Each number is 128 + 32 x the weight over its row's rms, rounded and kept within 0 to 255. Layers, rows and columns count from 0. The size above them is the row's rms in percent of the matrix's.

# layer 10 MLP down (transposed), 1024x384, rms 0.115, rows 723-768, columns 96-143
size [106  96 108  95 100  95 107 102  97 104 100  98  97 101  95  95  95 103 102 103 103 101  94  98 100 104 102 105 107 106  97  91 102  99  92  96  97 100 104  99 108 102  94  96  99 104]
[[180 148 189 183 136  96 147  43 174 134  97 162 119 154 168 124 156 107 114 113 146  97 106 144 124 117 111 124 111 132  74 170 164 219  96 137 111  67  96 126 166  37 142 113 130 124  88 152]
 [ 92 154 136  69 129  86 149 128 111 116 115 188 132 186 140 149  72 179 183 143 124 124 113  85  50  93 147 103  64 112 129  81 177  90 132 130 176 147 171 130 120 147  78 158 136 114 120 174]
 [137 170 142 119 123 146 101 129  80  71  66 104 179 119 138 201 136 173 148 164 135 114 120 174 114 124 107 149  91 115  80  74 125 117  22 148 116 184 115 141 153 152 157 107 132  92 109 190]
 [ 93 139 150  99 120 139 130  90 130 161 114 164 122  86 122  60  88 165 157 114  98  69  45 203 128 138 148 121  93 108 133 170 113 164 119 122 162 133 126  91 190 140 145 133 151 101 126  42]
 [164 132  79  85 141 148 145 106  90 131 131  94 106  93 144 137 164 172 184 129 112 125 163 128 145  95 182 167 123  68  90 108 111  78 150 122 134 121 123  73 114 154 130  90  91 116 143 196]
 [142 136 169 164 153 126 121  99 147 136 141 118 183  86 113 128 163 100 142 178  92 154 117 175 156 146 109  96 123 129 162 127  57 134 107 140 114 115 147 131  86 101  71  60 168 106 124 141]
 [ 87 156  76 131 155 211 196  90 150 191 129 170 134  44 133 156 148 109 178 149 148 159 117 117  71 124 131 155 151 129 144 183 174 130 149  94 153  55 143 120 165 149 148 121 140 106 153 159]
 [156 122 107 160 101 210 145  77 126 151 154 138 116  98 108 123 135  95 209 152 102 138 158 143 125  95 162 134 133 139 185 115  91 110 123 105 130 151 180 134 115 100 162 122 178 163 159 149]
 [124  73 119 124  78 124 142 128 114 138 135 138 115 121  99 147 134 126 140 142  92  89 151 150 118  76 124 123 120 195  98  80  88 112  96 113 123 191 134 231  98 146 160 118 137 151 136 205]
 [ 68 161 138 154  87  64 110  96 177 125 126 147 139 144 120 109 143 166 114 125  96  45 133 121 117  21 111 144  97 111 102 119 120 161 109 126 140 125 126 179 126 142 119  58  82 171 119  77]
 [120 174  77 135 115 136 122 114 150 155 129 121 118 151  67 162 137 140 203 126 176 168 167 107 146 110 163 180 150 149 135  88 101 103  99 120 138 123  80 159 138 131 154 129 132 147 158 104]
 [190 148 116 165 138  53 140 114 164 148 100  90  59  89 129 109 109  99 144 143 201 123 125 186 119 138 104 109 106 169 135 174 146 108 167  94 149 145 127 193 139 136 114 105 113 156 119 180]
 [123 147 127 124 107 143 152 195  92 123 153  85 149 170 149  99  90 104 174 155 130 100 153 154 141 151 128 131 123 141 136 122 118 134 169 148 172 143 106 168 165  68 156 142 138 135 144 138]
 [183 127  79 164 140 139 193 130 119 146 180 120 126  98 158 147 124 116 115 185 174 146  87 139 162 193 123 124 158 129 146 203 106 159 196 127 126 150 140 189 122 138 161 114 126  99 126 137]
 [153  91 102 103  74 126 115 115 125 117 145 143 119 158  99 150 136  95  65 161  72 152 102 165  64 105 200 139 176 195 104 124 134 107 133 134 124 153  89 144 114  52 120  97 155 128 187 120]
 [117 139 104 127 121 163 124 151 173  96 102 203 184 142 119 136 142 148 188  87 132  92 162 116 144 160 110 102 106  88 192 158 132 128  72 111 137  85 135 108 126 136 152 162 134  88  83  95]
 [105 168 137 160 149 139  75 122 150 115 110 116 176 143 144 104 105 197 195 139 122 134 162 138 149 195 142 164 171 140 132 154 111 121  49 129  94 135 121 135 169  85 107 103 112 107 161  95]
 [173 161 185  98 118 166  85 170 139 143 109 113 155 173 178 106  69 101 126 132 132 120 114 132  86 133 145 171 159 149  59 100 156 191 120 119  98 210 132 127 179 149 129  96 147 143 143 129]
 [154 153  81 140 121 112 186 170  81 139  79 116 193 105  71 128  93 118 182 116 143 133 160  99  55 128  82  81 162  59  78 100 107 160 121 128  78  91 160  83  56 149  74 132 172 134 125 129]
 [104 155 146 123  86 124 151 107 188 102 106  95 135 136 142 103 141 164  99 148 112 125 148  84 127 159 161 124 103 110 157 114 148 134 130 101  77 125 152 115 186 201 121 135 118 102 111 130]
 [124 120 138 120  96 170 124 146 163  94 126 151 172 103 110 133 114 139 137  38 101 149  98 111 104 125 192 104  89 101 145 134 106 137 114 143 126 143 118 140 106  73  76 147 123 112 103 158]
 [144 165 112 155 136 106 117 108 149  90 131 178  61 126 100 106  62  59 101 184 161 115 168 208 119 144  84 175 141 142 141 122  81 121 130 106 140 134 131 131 145 113 132 130 146  82 153 137]
 [134 119  96 103 151  93 142 136 140 119 163 177 146  92 102 243 142 101 135 176 162 187  87  50 145 109 108  74  71 121 109 110 138 140 105 190 137 155 108  75 177 102 132 161 153 157 146 110]
 [103  64 106 113 113 166  95 132 191 151 148 119  77 177 143 148 111 143  70 141 159 118 161 125  59 122  88 109 147 177 154 160 108 150  83 157 168 141 117 119  93 170 130 171  99  85 126 131]
 [131 120 128 160  69 173 187 143 108 119  86 147 140 182 156 177  85 113 161 131 146 159  54 102 117 137 187 147 210 190 150 154 129 117 153  94 120 127 106 130 175 104 131 181 138  90 161 102]
 [ 83 104 190 189 148 169 152 108 142 161 102 146 126 178 143 130  75 105 177  88 146 148 108 152 132  41 124 146 133 141 116 171 133 100 152 100  76 124 140  97  73 171 147 158 116 108 120 102]
 [ 80 133 135 144 132 138  93 155 149 109 176 111 141 165 167 174 128 174 134 121 153  72  95  66 135 126 108 104 126 107 169 143 157 140 151  98 119 103 123 162 136 116 162 154 119 140 100 162]
 [103 122  53  88  97 127 104 122 128 128 135 141 117 147 163 110 171 136 141 120 104 104 121 130 157  71 146 139 102 145 148  89  87 157 221  66  78 126 212  72 181  73 112 131 140 139 117 165]
 [131 130 152 116  77 157 151 143 149 140 115 129 157 138 153 127  95  64  81 138 103 155 111 138  98 131 133  99 152 116 181 138 110 101 126 128 170 112 129 149 158  75 170  91 180 167 120 105]
 [168 119  59 196 112  59  89 178 188 165 176  81 119 106 111 105 186 152  85 113 161  95  99 104 162 173 132 129 104 137 114 102 186 114 215 164 105 167 101 150  65 163 147 169 161 164 126 160]
 [ 52 120 119 119  99 122 138 129  88 133 100  90 124  94 129 140 116 181  89 142  74 126 127 134 187 126  87 114 132 148 138 116 131 120 162 126 121 128  81 117 104 141 144 101 175  84 188 160]
 [142 179 170  75 133 118 137  90  98  49 145 121 143 108 107  86 133 171 115 120 125 123 112  86  83 117 105 132 168 156 106 148 135 156 106 146 178 156 125 109 105 153 111 126 163  91  89 116]
 [115 149 121 150 132 108 116 134  88  73  99 122 115 108 160 137 102 141 107 177 128 117 138 160 129 138 165  54  91 170 172 154  63 190 189 138  91 170 180 104 104 129  86 148 140 140 163  79]
 [116  87  77 123 149 119 172 162 141 118 117 114 102  94 122 123 136 131  95 127 130 144 165  88 163 148 106  98 121  90 172  98 117 137 149 153 134 206 127 139 105  60 109 142 169  77 139 122]
 [156 125  76  90 128 173 130 150 105  99 146 162 148 133 120 111 134 107 125 104 142 108 144 155 168  98 150 142 107  74 169  96 178 151 175 112  76 163 143 170 130 150 131 146 140 118 151  77]
 [139 153 148 167 143 155 254 213 195 170 115 160 157 148 123 156 124  72 145 112 164 128  93 107 121 144 123  85 147 165 121 107 118 114 144 115  87 107 114  87 117 130 157 119  87 113 184 121]
 [190 163 181 134  82 105 118 127 192 144 114 164 113  93 146 144 130 124  64 108 188 139 137 179 101 135  89 107 129  51  75 105 113  52 143 163 113 114 161  59  55 100 137 136  93 161 112 102]
 [127 102  72 190 154  82  90 187 122 120 105 192 131 117 123  89 151 114 131 109 146 130 115 126  76 187 153 123 163 111 152  99 141 146 115  67  96 106 185 192 103  99 117 165 160  99 113 144]
 [139 126 121 124  99 108 111 123 105 144 141 119 190  93 118  81  96 126  95 139 108 105 108  91 117 109 123 104 120 136 116 200 137 157 209 129  65  92 110 182  82  69 149 139 141  84 120 111]
 [121 158  98  90 141 101 120 139 131 132 124 134  91 137  90 134 163 185  98 131 122 140 163 137 161 143 132 109  96 140 115 217 144 146 194 149  68 114 133 115 164 124 146 110 155 163 121  81]
 [141 143 192 118 141 156 145 120  88 154 143 104 161 157 168  79 143  63 166 150  97 126 106 128 116 103 133 125 106 155 147 109 110 151  85 156 122 114  98 132 118 109  77  40 138 134 120 177]
 [125 100 107 158  88 158 118  80 122 139 134 163  94 120 120 176 133 130 178 134 152 124 123 173  96 102 174 143 152 109 108 139 121 119 203 152 170 105 119 166 104 155 140 120 145 137  99 152]
 [135  57  92 106 136 150 125 149 124 100 143  61  90 100 114 155  89  52 137  82 127  22 166 173 137 116 103  90 141 170  97  66 100 122  69  89 135 103  92  99  74 176  98 126 120 164  69 221]
 [112  79 144  80 100 141 144 100 116  96 117 102 117 170 163 113 132 124  98 106 120  87 121  75  80 182 113 114 149 147 166  92 128 113 175 121 125 131 108 135 165 136 128  45 106 134 123 181]
 [142 167 116 101 141  90 118  75  93 146 126 166 111 185  98 141 130 104  88 145 148  88 154 142 119 152 130  46 121 143 101 144 185 136 173  78  86 115 119 141 155 111  79 104 106 108 100 122]
 [126 150 145 153 129 167 159 170 176 133 126 143  87 115  92  92 176 140 162 156 123 181 126 173 135 124 133 125 127 167 109 149 128  82 220 213  92 147 117  61 118  98 118 154 147  89 106  97]]
# layer 10 MLP gate, 1024x384, rms 0.136, rows 724-769, columns 96-143
size [103  98  94  94  95  99 106 102 105  98  94  96  95  98  95 100 100  98 103 100  97 127  98 104 106  95 102  99  99 103  97 100  96  96  97  99  98 108  99  94  98 101  91 103 101  98]
[[132 159 134 131 158 143 130 151 139 140 116 166 143  62 126 116 124 152 129 136 165  87 126 108 101 122  71 137  37  96  73  82 140 192 110  82 149 139 127 130 118 136 107  91 149 139 143 117]
 [ 97 110 161 146 135 133 160 141 133 197 113 172 108 139 144 119 170 136 123 130 155 153 151 194 153  85 132 105 126 186 157 189 143 170 170 112  56 117 133 136  77 104 146  96 126 114 145 132]
 [150  97 103  92 119 218 139 142 124 157  71 174 130 195 146 129 130 128 149 108 114 120 126 171  95 107  99 154 191 100 147  92 122 125  89 104 127 115 146 153 155 143 145 107 119  56 133 158]
 [121  53  67 125 145 173 160 161 154  93 138 104 170  40  99  90 220 144 127 127 122  95 111  75 134 153 107 134 104 112 151 145 125 124 124 101 128 116 121 130 110 138 142 140 153 156 117 154]
 [ 98 158 109 144 152 114  94 161 164 111 122 172  96 190 140 141 103 132  96  86 126 117  50 134 144 143 144 159 162 163 150 152 189 143  76 127 124 113 151  92 138 133 162 145 109 178 136  97]
 [100 157 180 172 165 106 146  91 140  83 124 140 117 109 123  66 155 134  88 141  89 114 131 119 131  96 181  74 152 116  87 130 141 126 124 133  89 152  76 138 117 137 121 150 124 167 111  80]
 [ 66 136 138 144 102 120 124 104  74 109 146 112 104 154 158 103 107 130 117 118 139 103 154 170 151 164 133  97 158 187 141 138 177 116 152  91 108 138 108 107 128 131 133 105 117 113 125 173]
 [124 142 124 126 135 120 114  82 180 104 139 109 140 104 105 121 176 173 139 106  87 162 129 169  85  79 228 166 118 146 120 123 112 132 101  74 128 164 137 110  51 153 141 132 147  55 105 106]
 [102  85 157 104 108  95 120 146 112  83 140 150 118 109 157 136 192 110  64 157 145 138 136 148 118 141  82  39 132 165 150 139 124 183 220 171 121 118  78 141 152 126 103 113 135 146 150  90]
 [ 66 119 108  99 127 158  87 155  89 141 144 110 171 133  75  96  46 116  87 117  96 151 120 139  77  64 112 139 154 122 187 141 168 161 159 151 163  47 164  97 173 200 122 108 164 185  16 164]
 [ 56 199 115 139 137 161  65 127 189  98 127 105 125 122 130 130 114 145 101 137 174 171 150  65  88 169 133 136 166 116  98 124  99 131 127 109 122 184 128  98 107 114  98 149 112 191 118 173]
 [144 146 172 137 148  88 112  94 123 119 151 135 111 158 104 154 189 154 132 102 126 144 116 106 163 117 163 182  85 135 120 114  56 150 115 155 115 119 116 133  97  97  81 112 136 114 120 135]
 [139  78 146  80 114 132 111 143  69 131 148 112 124 186 142 112 127 111 141 143 165 164 116 147 149  84  89 147 159 132  68 150 130  20  71 124 177  95 161 159 208 143 131 120 138 108 140  94]
 [156 139 100 139 127 122 130  47  96 137 118 137 158 108 207 110 137 169 132 108 162  96 115 125 137 107 143  95  99 190 160 107  79  99 128 100 112 199 172 143 172 141 126 150 131  85 118 130]
 [122 178 153 120 141  93 171 212 105 157 123  92 103 151  84 125 155 112  93 101 231 152 107 126  79 112 154 113 166 136 122 143 134 185 180 153  97 135 124 163 129 137  65 156 162 139 155 159]
 [168 153 150  91 142 137 119 172 136 108 157 120 125 108 158 111  87 118 111 147 109  94 117 157 161 126  96 181 173 108 177 100 139 188  91 164 118 100  78 123  73 125 128 111 131 125 168  88]
 [127 133 167 154 166 122 177 113 119 127  65 128 141 163 120 143 128 121 168 122 140  78 123 133 209 101  49 111 125 127 119  99 185  97 118 176 115 158 118 106 175 111  61 150  93 157 112  91]
 [108 175  53  80 170  94  58 150 102  74 127  87  97 130 119 131  99  26 135 159 158 151 158 127 111 112 150 106 135 141 152 104 110 114  87 148 140 121 134 181 167 167 142 128 131 123 137 105]
 [165 132 138 110 168 145  94 144 160 157 128 189  92 128 127 101 204 133 106 123 113 135 132 100 156 114 120 138 129 158 162 127  82 156 140 112 197 123 159 174 131  88 107  90  92 135 151 153]
 [151  77  48 108 140 123 151 140  82 112  91 113 106 175 138 150  71  41 180 164  94 140 134 152 170 149  75 161 134 131 121 163 165 138 116 114 115 156  81 114 117  98 137 183 149 150 100 126]
 [155 204 139 136  74 137  59 150 120 171 139 138 134 106  87 144 187 142  77  80 162 135 135 107  81 121 119 116 113  59  53 161  82 157 110  89  89 121 154 109 140 148 151 166 115 103 117 122]
 [183 107 116 133 106  99  97 115 151 144 163 156 117  82  88 139 145 116 107 117 143  91 186 148 201  83  89 105 152 123  94 194 165 154  35 115  97 128 167 181  80 158 142  76 100 117  92 114]
 [136 135 103 143 125  66 147 147 102  61 111 103 147 110  53  92 177 159 161 116 131 110 139 116  84  70 115 143 114  86 147  68 169  59 134 127 166  70  94 153 131 170 109 179 165 125 119 155]
 [105 113 118 121 113 135  70 111 126 142 102 115 128 115  80 110 153 100  72 121  66  86 104 120 229 168 104 121 134 152 103  98 131 123 104 112 150 150 140  98 146 183 178 136 138 124  99 110]
 [141 112 167 134 145 118 119 163 132 142 124 192  72 109  94 109 132 100 132 120 116 156 148 114 195 139 126 152 183 153 119 151 134  69  60 191  72 108 133  63 140 138 179 101 148 123 152 105]
 [116 125 167  81 169 186 108 129 117 147 108 155 149  89 164 139 101  57 104 102 139 198 131 120 106 117  94 148 161 176 160  64 123  68 145 126  97 145  83 126 104 113 126 154  74 178 130 201]
 [172  58 163 102 114 141 106  72 191 153 144  82  92 197  91 133 156 133 151 138  91 156 110 129 139 125 141 141 173 137 125 118 152 139 116  99 115 131 159 143 106 111 124  87 141 127 122 145]
 [ 67 206 140 125 151 170 136 126 202  82  95 145 162  93 122 130 141 157 191 120  79 105  70 205 142 158  64 109 131 111 104 194  98 140 138  95 135 136 171 124 138 157 110  98  84 105 182 137]
 [128 119  84 115 137 138 126 139  70 145 161 130  99 165 179 135 134 162 137 136 127  84 176 167 117  98 108  98 132  65 170 133 140  80  77 163 136 112 124 131 187 145 125 121  99 136 176  69]
 [115 144 147 172 103 116 137 170 158 175 127 164  95 105 111 164 112 132 108 140 110 116 112 160 181  83 171  95 151 142  89 138 194 145 101 103 111 147 127 149  83 137 204 140 135 140 188 158]
 [117 150 141 148 122  69 102 122 175 152 177  80 147 117  91  87 110 141 195 139 162 146 110 104 108 157 112 160 161 146 137 181  82 142 178  94  97 127 108  86  92 120 133 130 121 129 134 120]
 [ 53 111 110 131 120  74 102 106 190 118 103  73 121  62 157 186  87 139 112 149 146 111 112 172 146 140 158 125 134 153 138 129 118 154  90  80 132 120 138 146 149 134 119 145 115 101 153  82]
 [175 126 124 176 119 134 108 147 150 114 137 139 156 201 133 178 140 117 170 180 136 138 134 139 113 138 121 132 172 140 106 132 146 150 140  91 122  94 166 137 136 137 135 147 117 129 181  80]
 [149 156 124  62 131  59 134  84 117 124 110  85 176  90 128 116 131 135 109 182 120 125 147 115  83 171  95 162 174 155 180 169 101 104 150  84 124 187 135 113 122 159 108  86 114 117 111 113]
 [162 158 102 100  94 166 148 116 130  74 107 137 135 144 108 144 113 110 129  82 142 135 165 153 130 125  81 114 124 129 110  89 117 107 146 131 155 205 146  98 128 155 148 171 144 127 125 112]
 [152 140 120 174 110 118 140 142 154 145 176 114 103 161 121  48  84 158 159 128 153 124 110 140 127 190 127  93 177 116  33 125 142 141 116 145 116 132  83 160 170 138  77 200 175  81 164 152]
 [ 85 120 149  89 139  90 123 133 134 136 153 126 129 156 109 130 114 142 151 190  71  61 161 132 144 134  93 204 176 117  72 153 128 130 132 150 124 112 164 174 129 157 101 182 157 113 152 105]
 [138 170 146 148 125 120 148 126 108 177 185 115 181 154 116 139 117 137 165 169  83 130 130 181 127  79 133  99 115 144 120 176 115  84 129 145 176  83 183 166 122 105 140 101  98 135  99 165]
 [113  96 126 123 123 193 123  71 153  10 157 114 148  81  37 120 186  70 133 188  92 178 140 143 112 123 117 135 159 137 120 130 164  92  71 120 131  93 144 168 149 166 138 108 138  79 132  87]
 [152 122 127  80 149 110 129 119  99 137 138  78 181 108 167  88 105  83 123  92  85 142 118  97 158 115 153  69 119 141  99  66 123 157 136 103 152  69  69 135 119  70 106 113 124  85 102 154]
 [102 126 109 143 160  90 191 142  69 172 174 155 140 121 122 113 112  73 135 127 129 147 122 131 149 116  83 143 126  68 160 120 120 117 116 108 137 119 155 153 191 130  76 208 104 187 119  96]
 [197  82 148 117 122 145 140 138  99 152  59 126 121 144 146 139  94 148 125 148 187 175 111 148 136 140 119 221 118 132 136 128 202 106 167 112 152 125 137 169 106  47 143 115 105 113 155 114]
 [103 102 174 100 123 155 102 100  96 168 147 123  78 115 112 169 119 137 178 207 122 135 162 112 109 140 121 112 171 152 128 166 132 111 102 101 127 137 112 127 202 197 106 134 100 145 134  95]
 [122 147 105 134 136 128 180 143  96 167 168 144 149 142 127 126 123 104 171  99 123 128 138 159  60 124 148 120 113 111  85 124 151 175 187 132 119 122 142 126 170 137 113  80  85 105  71 140]
 [131 185 150 139 139 150 113  96 162 166  59 139 171 144 172 175 123 142 112 153 126 128  94  84 119  99  87 167  83 123  64  89 173 134  87  92  67 182 136 146  80 137 124 188  80 108 105 134]
 [ 93  87  33 109 189 158  86  74 152 171 129 157 124 107 158 106 144 151 143 170 152 123 229 137 112 121 187 147 148 135 174 120 184 158 114 167 149 110 131 125 117 111  89 184 137 117 110 107]]
# layer 10 MLP up, 1024x384, rms 0.144, rows 724-769, columns 96-143
size [ 97 103  96  96 103 102 106  93 103  97  98  98  95  92  95  94  97  98 102 102  99 114  99  98 102  97 105 105 104  98  92 107  93  95 100  96 101 109 104  96 102  88  97  93 104  97]
[[164 172 124 157  89 142 159  96 139 172 155 130 111 102  95 117 111 106 135 114 149 162  90  95 137 122 118 125 121 152 126 124 177 119 110 107 157 117 136 145 162 153 124 162 136 119  94 103]
 [169 151 158 122 156 114 162 133 131 151 151 114 107 153 144 111 135 204  69 149 124 110 114 154 132  37 136 127 135 211 111 169 146 147 121 114 157 129 131 121 145 142 147 151 109  50 133 223]
 [189 123  84 146 107 169 157 173 124 111 121 123 115 162 137  86 108 160 186 150 152 137 139 124 156 107 111 107 142 133 157 127  95 108 120  90 114 179  87 130 138 162 135 105 161  94 112 154]
 [145 163 192 155 132 171 141 138 170 146 131  88 108 131  72  76 153 102 121 107 182 147 154 159 120 122 124 101 150 132 190 106 112 148  98 163 111 126 139 137 192  83 139  90 151 127 158 169]
 [143 116 109  82  95  91  93 192 169 134 132 107 109 107 127 158 149 175 171 172 121 120 166 146 113 122 180  84 123 173 123 134 138 169 152 157 101 163 105 105 159 128  92 140 108 109 115 177]
 [ 87 126  91 139 162  98 122 142 147 138 175 118 105  68 166 172 200  96 137 116 122 113 127 134 121 155 166 116 148 139 160  97 128  92 125 110 118 155 111 116 119  92 137 131 107  63 159 121]
 [ 91 192 126 101 131 148 144 122  61 123 123 181  87 164 122 129 148 119 117 137  81 102  70 149  85 142  88 115 131  47 117 159 135 120  93 159 117 124  97  90 127 168 119 131 124 153 154 123]
 [129 145  77 143 126 147  95 156 122 148 113 102 114 187 115  80 179 122 112  79 124 157 121 153 161 137 145 183  83  92 133  74 114  90  83 106 140 183 122 129  76 131 108 146  87  54  90  67]
 [174 139  94  78  58 145 130  96 158 156  83 129 187 112 122  92 166 106 164 121 126 123 144 122 141 110  71  93 138 103  69 150  66  60  99 105 155 170 126 167 147 190 111 114 111 171 117  91]
 [115 143 114 128 145  80 149 133  90 100  92 155 121 147  67 119 104 110  67 108 151 141 122  85  96 117 148 144 113  99 150 141 160 144 127 126 159 164 111 158 145 168 104 109 171 177  88 136]
 [125 166 174 118 179 154  98 177 133 151  78 155 202 120 186 155 113 151 110 156 187 153 111 164 100 159 125 130  99 160 100 110 144 142 118 115  83  77 159 123  83 150 169 142 157  38  91  82]
 [163 151 112 180 151 126 130  99 100 119 153 120 101  90 130 145 174 113 148 160 154 115 153  88 181 148 149  94 133 156 153 168  68 149 138 103 107 140  68 135  63  97 110 170 105 116 122 154]
 [106 123 123 116 115 148 150  94 140 180  84  59 127 170 217 157 146 126 170 142  94 131 159 112 133 108 121 172 115 114 151  88  91 105 144 162 171 131  73  82 103  74 185 119 101 144 121  85]
 [168 169 143 108 137 107 129  70 163 136 128 165 144 116 129  98  84 206 113 132 152  88 110 132 115 143 116 185 147 133 109 108 103 103  94 139 149 165 147 109 130 134  77 141  89 104  74 141]
 [ 98 118 106 125 159 107 114 165 135 139 153 115 137 210 121 124 140 132  77  99 152 138 129 130 169 151 132 203 150 114 159 154 154 185 110 144 125 125 135 149 184 167 129  89  91  89 134 145]
 [110 100 135 148 120 110 120 153 116  84 144 144  92 102 108 141 189 189  93 172  80  51 129 124  72 173 108  81 125 103 163 177 128 140 113 118 111 111 128 139 150  92 110  73  53 125  89 124]
 [ 97 166 100 104  97 138 126 138 125 120 100 124 102 134 186 136 120 134 151  86 112 123  95  82 169 122 169 138 140  90 157 109 162 117  68 156 121 123 108  96  44 111 145 139  90 183 106 104]
 [149 141 101 144 146 146 149 126 136  83  88 137 111 153 182 108 116 143 135 130 142 216 157  90 101 203 126 142 139 129 124 123 196 147  86 121 119 153  85 154 114  61 118 124 157 160 154 121]
 [136 125  84  87 115  99 118 194 113 181 129  86 140 165 102  95 149 144 166 103 132  99  80 102 144 114 128  66 132 182  81  41 112 135 134  89 143 104 113 167 184 118 119 127 169  87 129  97]
 [201 131 134 149 165 191 128 131 108 103 139 126 148 114 199 133 135  80 124 120 170 130 110  83 140  78 200 132 143 117  85  93 129 206 139 132 134 124 130 130 152  83 142 129  91 137 108 144]
 [105  99 187  88 152 201 109 114 109 175 139 137 108  50  81 118 120 122  93  73 142 120 139 167 141 139 114 164 184 111  92 126 108 110 134  56 108  91 136 137 153 140 154  93 142 111 116 128]
 [109 150 140 144 166 154 152 155 120 139 158 153 176 148 146 102 104 164 168 162 118  84 106 131 100 115 170 115 131  74 130 147 165 157 109 167 132 123 108  34 129 118 110  98  86 153 163 128]
 [135  82  73  94 143 129 103 115 160 109 123 133 175 147  78 118 151 186 126 115 143 143 125 122 144 113 135 142 120 115 118 147 167  77 138 127 118 116 147 128 115 190 155 127  72  92 126 127]
 [189 163 199 139 123  81 144 184 162 185 142 143  66 137 169 113 121 143  97 164 198 125 115  77 133  82 115 156  80 178 123 163 134  72 172 120  60 139  67 141 131 115  90 137 125  95 111  61]
 [118 172 164 147 127 146  57 150 129  75 132 183 152 152 144 146  97 135  95 134 137 153 156 149 170 151 136 107 121 158 103  96 159 116 172 135 134  71  99 166 158 105 135  85  47 142 122 145]
 [188 132 160 153  86 100  86  92 131  68 146 146 127 146  99 128 177 134 164  68  53 112  84 170 158 154 131 160  73 150 140 154 133 113 103 165  98 175 118 126 206 123 102 126 137 103 104 100]
 [145 108 124 101 119 127 103 141 125 122 139 148  64  80  89  77 144 149 163  61  89 131 156 137 123  97 124 131 122 106  94 136 127 116 169 174 104 193 130 121 166 145 128  97 144 141  95 198]
 [ 81 142 140  98 108 158 131 111 162 112 167 135 128 153 181 100 113  91  92 111 141 131 138 191  99 144 112 152  66 134 145 139 106 105 153 126 176 142 123 107 113 133 101 143  99  64 133 101]
 [128 124 163 126 166  87 192 159 128 162  96  66 178  99 144 170 129 102  79 153 167 134 103 124 110 120 169 135 111 114 111  77 101 142 166 142 134 146 124 119  77  70  82 109  96  91 118 133]
 [172 109 107  95 132 144 134 115 153 163 174 157 136 131  95 128 195 152  79 165 118 153 124 185 106  42 153 100 171 132 106 133 104  86 100 106  91 112 130 133 147 126  80 133 117 108 135 118]
 [114 153 142  27 149 151 180 126 133 131  48 135 133 146 170 173  57  94 133  79 140  97 105 130 154 126  92  77  66 174  80  56 184 141  83 150  97 131 149 145 120 131 132 137 150 113 118 145]
 [122 115  73  96 102  94  72 117  75 125 151  83 131 150 119  69 107  83 165 149  79 175 160 111 107  66 109 104 125  67  51 122 170 137  88 106 145 121  94 112 145 124 132 136 122  83 171  98]
 [ 83 146  86 113  34 119 131 127 127 114 153 198 113  93 104  86 106 137 110 150 104 133 155 150 162 117 118 131 115 139 141 106 156 135  61 149 151 143 158 124  81  83  79 108  98  96  80 168]
 [161 187 171 133 170  80 132 164 146 106 148 161 126 147 142 184 115 163 119 102 139 160 151 106 138  85 106 172 174 194 148 100 138  95 109  94  99 147  61  81 110 158 139 136 123 125 153 162]
 [222 108 113 134 110 120  96  85 112 104  78  54 148 162 111 107 111 137 145 133  72 158 179 144  78  94 126  79  84  76 154 119 133 170  97 116 142  97 118 121 122 165 125 133 139 105  77 155]
 [150 127  87  88 152 134 112 130 102 174 123 136 131 137  77  95 136 106 104 102  92 138 165  79 126 121 108 147 155 100  96 109 135 117  96 186 164 134 106 149 138 110  94 122 134 118 138 145]
 [151 123 119 106 136 150 133  95 132 134 160 170 123 127  52 105 157  96 150 123 131 151 154 119 114 175  92 169 135 128 100 147  60 178  70 188 147  87 123 123  76 160 161 148 167 135  97 162]
 [147  94 135 104 134 119 154  90 170 130 114  81  92 132 142 119 140  91 127  90 150 140 112  92  95 152 125  92 172 106 116  26 248  86  99 202 147 153 105  59 142 142 139 133 162 180 159  65]
 [189 121 133 143 145 112  96 103 158  70 150  86 140 151 103 149 155 113 146 136 187 126 121 157 100 109 164 136 136  58 182 132  79 104 139 170 162 155 151 112 116 181 141 108 159 136  55 151]
 [153 146  60 138 109 157 134  92 155 131 177 109  92 115 106 191 144  99 148 143 114 136 108 134  83  84 165 117 124 143 157 117 163 125  68 108 113 143 158 149 114 105 160 130 155 161 130 118]
 [162  80  84  44 123 122 159 149 109 150 137 160 125 174 124 145 102 127 176 180 135  56 114 162 134 133 138 122 131  96 118 129 147 122 131 135  56 102 138 136 147 117  88  68 144 123 110 175]
 [143 110 186 161 108 109 133  84  82 114 107  78  99  88 145 164 154 151  91  94 142 103 192 164 138 112  98 174 159 115 136 115 138  62 126 173 111 190 118 158 179 133 194 135 132 101 123 162]
 [114 160 201 105 155 152 112  71 149 115 117 128  93 116 100 187 162 164 146  70 153  99 125  96 188 142 147  99 145 146  96 105  86 113  97 146  89  91 146 108 135 137 127 135  58  31 125 133]
 [148 106 114  85 113 173  73 136 171  98  96 145 162 112  97 128 120 121 102 139 112 206 123 129  85 114 164 205  97 205 112 128 124 138 159 146 118 167 140 163 111 175 180 105  89 114 173  90]
 [128  92 153  98 146  99 124  93 153 116 143 105 180 121 165 140 108 154  79 110 161 193 153 124  87  97 132  57 100 200 123 148  93 149  52 127  99  90 140 107 140 100 162 138 172 144 186 114]
 [ 71 125 154  86 107 207 129 116 111 173  69 135 177  99 155  95  74 116 116 178 121 127 115 122  99  71 106 168 218 139 122 148 123 111 145 121 187  80 106 124  89 149 134 114 141 100 169 171]]